{"num_hidden_layers": 14, "hidden_size": 128, "num_attention_heads": 4, "num_key_value_heads": 4, "head_dim": 32, "intermediate_size": 512, "vocab_size": 1024, "hidden_act": "geglu", "norm": "rmsnorm", "norm_place": "pre", "norm_eps": 1e-05, "positions": "rope", "rope_theta": 100000.0, "rope_fraction": 1.0, "qk_norm": false, "attn_scale": 0.177, "bias": "none", "tie_word_embeddings": true, "parallel_block": false, "init": "normal", "init_std_qkv": 0.0591, "init_std_o": 0.0591, "init_std_up": 0.0591, "init_std_down": 0.0296, "optimizer": "adam_variant", "learning_rate": 0.00169, "beta1": 0.9, "beta2": 0.99, "weight_decay": 0.027, "lr_head": 0.00535, "warmup_steps": 493, "schedule": "wsd", "decay_fraction": 0.71, "decay_shape": "cos", "final_lr_fraction": 0.1, "batch_tokens": [8192, 16384], "max_seq_len": 512, "doc_mask": false, "train_tokens": 156000000, "max_steps": 13007, "dataset": "wikipedia_en"}
Each number is 128 + 24 x the weight over its row's rms, rounded and kept within 0 to 255. Layers, rows and columns count from 0. Numbers have three digits each. The size before them is the row's rms in percent of the matrix's.

# layer 4 attention output, 128x128, rms 0.126, rows 0-127, columns 96-127
101:172114130168122057151133122131101170152120100126119156172160093150133132121144123149146141115123
097:127139127141098132117123191133105146072099136137094130151136128163161105097162153130123121167147
094:107138109131128194099110208079109128112111122121100085150142126129181139119152130085132163130155
097:173092151122121104159139150093088149063152173094128133158108145109174168111186148153106113120141
086:155135121154158161151110123123139095102085141076080131165168107175170193087130129138093111140170
079:126146107101140109145115164126155177160127175155078136097126145100165082106119168066145139116143
106:087105120090153130126077106133147122124147123138149098080154104118103145145090165071119162082110
092:088189125132176134076110172117131107126144123130137114105140155124098109154120118083145125118126
097:133100157124128123095130135124124109138134098122122126110142135133080140167159101127122123143106
096:088136129122099162113150117169133095134114116182102145100158140161107112136129118122121153113056
085:121130170121111156105136117135114105078130151134165145129144135135143115083138140168096083175118
088:148104140142112140134136124117172096147075089138089122126159155142110160146122107151155133137128
094:096123113129117151161135101122139078101091130122111122168157116166117127167129154113131128164109
100:120137098146095145150164149145119152127096136177062128117118106161119135106109154143152153150141
099:129118152131155146126152141161121101120111094120110115137139135150087084130141187130146152143146
090:136138158110126177153110125113121173131094146121089145134116132113148181105106130123195145137163
078:133126098114151090124180127116103152134133124135101164135104122099063114171103154120187157147153
102:146090139123130083184136101157156130134149113145088126127126130155114138169173151133129154090142
101:121140157136116117180139084155132163134084133119099189135128110136118168132135134180152100140131
107:108157145118101148126124135102142102119135095140149127106171115099071125113117119127134136093101
116:146121073144143148117135158099117142124143141147153154107148177113148119129119085126153147117089
099:107100142131144104138119129122176137122152153121115117123119126086153161160123117099154174134101
101:078124120104127125127122168149138145099148126156106090099142112130071122157101158096208166132119
084:127106135117115144143121123166143126136104164136136086113084156130116141145126095104125126095132
124:095105125099165138147117082159185116117148145178149069075123141109100141169090140084133162115059
089:118099125083177136125135126117088135144148093117122118141126121122094123090128171124138149121164
106:140126083150109084113094112110119177126117148151158122136151122086134126158144065131148119089105
122:125150094134119156153093130077139082128104181129117095108126123127121079118092140095133119094192
094:113148125089131138108124138117168152138154148139097132107133169077112134105112142117161150134145
095:122162176090147190062151153107105150096078158136127107114082153106151130158095131136129114142120
094:140143158127126140115139109109118155149116112135107130110143125127143130152140115126115066121121
120:099133092122162129085132107170124134144119123150134141111123170100093102127118112102167176110099
097:103083123091154165162132134139150121148139131144111115099112098179150135142106145111068123157070
082:087142150120120156121123147140126137117121083170145186109150131165127100105137149165108092182094
106:130155139132104110160114131106147156153108157153135129144128118103128148141125112176133128113129
113:109100160138136155158115097109159095142108141098093111119103110117164109123100163106139134111157
090:145060182147137118153127142112089149111106099114126133169130145126152160132170145161137103127124
101:146125164106139145138135138100116130105127174088113103161075138104153149133121128113136122100171
097:127118135080129149069142127132109102088124108155145085066148123100070105131130135075110119121106
085:097136119118131139143093164096102140124136169153096115096171143105152156116113121106136146084090
096:075170138113159179134094138130137138130133160138107134116131141160162146125056120120142097138137
110:097138127134118148117112130119116101117114155164124077122123134104114114145120182117116131118151
079:123148143108156133125178141113116109114130098117086165140120170126153163115133113110130147125200
127:113069142090133188163117115119166094138114130128092097083090109148143131160109169100100138116141
092:085129130124116113111093145137092130142136139076108128145125085137109158081141148123134163119161
089:143096141104127136154173108123130119092132093134103097084120096149101112173117129112128175097079
103:125131159087124097112152105177108143151164136080161147147084144131118145135154094148102119136136
156:102180105094172142096139113123120149105149146137109130157115097162124155091112088129145116159153
074:098132172110131175086147129154133150138131104137125106098095140171130119129126112159062106161113
105:179132115158162090128174127154083171097138120145157146144137149113109130112154098185088087127135
101:099132096132115139126114123105139130118174133110153192145172146135156143125130111134104092173112
098:112134176099109174165107092093090145138116175079146161123108160158144169175112099168100085134120
104:127145177100120165134097166111169076121135154084137132144140120113176112103146168105073075131119
111:168133135137152101113184120194097130084102105141104133140109102155112108072213132152112181139143
110:130146103115152115119176118111129121121142101125099131150114122161119090156092127100164141153133
110:124131114134171136131129131172176128101185144118187141154143128109126158123119114122148130154122
115:139133092165117124104126110154144135132089129182146125107167149078131139163112039113147119097080
101:067186158092116185130095194060173137121129140106143111128128136137166145125106152133129108165136
109:133109129156113127132129081122180122156096101173152145101135132148115143192108095130167079144087
127:188128129145151127137151115146109149183124122095119136167116180109119118104130108131150124106215
098:135141130147134131114121111133130149133126143122118128154158134141126084057150150164131066135155
099:142122123143133099139134126144133147145119133150163118098150164113085092153138130167124127167048
080:125118118121145164106168155149153112102149108151087149136144158125123116083117105138159110137133
092:105122149090120170092124154128114140120115137135158104121090131116132163149096131122097139156139
099:106149153130104139121132135171136121140093127182155132119126118130131112133155165081103140134111
102:131131178098117167145115149154078160144106135143096165122080169172156177131104151185126126154201
114:140150141152114163119136129101149072147151128137159110123140131120141084125102147149082087150108
106:122182125155104159100126176106109143134085167189107101092131172076154112101099141138133110123119
102:102161118121111129101114180136110114124129105179157113097170158123111124119108126107128155150067
092:156135130133142088155131138103104173120101183127145117122088157112165173156143133177094170150155
126:153087094150149080089145130127093088105158095159156125106164157110084082139146110105148152089123
107:107115127150102110091133101177122133098120111134099138146180093098099140091168140140147123137097
091:128107141170101125155110097123131144145113115091136150134104117141105144177111126166130097114141
086:111149117119145165163089100107165124119125135136138122103150090150091130158062097113138109115107
089:121153112116132118104146096095142124123182090147149150153138094101099157124096137156157167129117
113:147151112125145158125139163121120118112146130099127125162104105144161117106126118143131108154146
095:099149124125128140138150128119153100110136142125147091166109084137145107133115147104122112121141
107:163123177162133126122115131121079139092071090088124145144141108191130124096160109129172126090151
101:117139168094110168094099127160116142133115119123141152126126172135099127097122183149106077190166
102:135131145134127106124146093148112178111111164104124148174069082100145151164128101156132107126151
095:100196128068141142089110174129118123119115149140172133117135126081116146104128140123127113115149
085:125090110156132109143100165184149171141106147127125118138113145144181087127141123125154152087128
078:150127113147114119095135142122130111162181134124137144107127107109140119162128071116128122090107
093:132143126128177091163155098127103146149189126149138130160114116154103078135132107087141168094168
116:113091178115088141135099098142138109146140120067116113126108079135140166128148152121094110075158
104:079167130080099158095109140144126129134130148108129129139140159102159168107128165144086105180111
109:149124142145120115127182124128124113139110159126119121148089099109163083126132108103103172097145
104:153156151084137123128189131121118133099134155135155138168098146096143151133156137179104114160154
097:162109124143074129116146170122168127134148156163099099067132131112157101154092137136109110142068
095:112086126158108080136107112167100160163168137109136160128130117143116155159181136083131154096139
099:155147111108133126106137115135181095130113135124138067134142121120139109159147085086146129106091
098:136103107155083128105140126132171112146104120138084113055121136116122111158128115105151143099092
103:146071151127166139129114099103127130087145100113118129128111071166138158159141131115132163105157
102:147149154154096110123119111135105158128135142131136115137114136134126180124102114190136114155111
088:139118111171090121132136143098154143122142126166076123112152146127111084122109146161162106119081
097:105108173132137144100122141115145100156120101083116142132157130128110109132170154127123119102138
098:136084108164089109120134096122125128131087134145157098114121131125131117159124115116128158134082
107:140119154156118120092141152131108153102106146164117175115134159175149115154142116129079113175090
084:128080128110142126165116163145076145132083175119086140125093133128122132103162170147140152132174
104:119111101098084091096161168132110168127167118154097143116098157092105164150123156133163153174174
087:123144118095119140138154136118152155166107158130080085096098151075130123143105118099132158101130
097:137145163128086153155138110157156102153092137158121115091123137119110145135128145108145133093118
084:115133112140131133153137139152117129123133092140084131136148160160168115108122146093140148132143
116:094156128101153146126134175097157115133158152110145097134086151117151135155114126108131164129120
084:157087121137116112124128114073086133110143122100148131160129151102139137147172114123131137125162
082:130179107170145115102143130130119151146118109145134111156126123153143072145115129075152173143150
092:166119109132151151121152140062093133123142102132130119118111122128170154096112098130078116103144
091:124097115101131118110117110175136121146117140104104140122146128132173122100172136110123083139121
099:068167116124096143105098126143108140115141169138137114134161111129126122097143100141125078168092
100:124127109093134131123120109153130141165128133107144129132122100115110156079172115113089136115166
113:114109166084149182148093121151152092147105183129080065084095129112145098131139166099108133076146
121:153086110166103094103135085166111104127139108145102132122176160104135129137184099111120137095095
096:125137128149104104125130115157115155118110116150129157140149084156147098172122143130123140133077
108:158111108121185082130172139146094146120147092095103166181136131144150131113175114148151137149137
093:127140094117119123098156153099196105119140099157101146117178141121127064138122108112133121115121
088:118109130143121100163102118138131145134111140094124133194130111163153100127145162103126148123159
094:131138108116152079146131126102144076130172150121163122110099149124146111173107116092101156125119
111:106079124133120110161120139139154109100151167086105107117095097115174155145134167088127149122120
110:123138137092087168106113122140165141132124149104107105126090117109163205119126117118097142126131
092:127167132158135071115123155164126147121154085109130141153140075180116125121152125110180157116108
081:119099152145127076187145138122093181135086079107132197164152136133125148129187118149084149127131
104:093132163107120164133116164154150161132119176106118136147110181119176155077129196146109096197150
093:109091119132099097129094099184149117113142158119093102163128101135153130130182190055121175120128
103:130128106164145114128147142133103116099136116123046150137130113114119139081127131095124155108147
079:126122107133148130130128146158135145162126144098112169121107138127125146161123121136131154119103
119:127131179089133158115087139087099172151156136069151167143128133143139143137147145162128051163205
085:100114138115158114155100100152128145130162142103140128156108101159123158084132174121128119144142
105:129108134130112129166167114157127115110119095134094136117107138155136153115156136164141152148118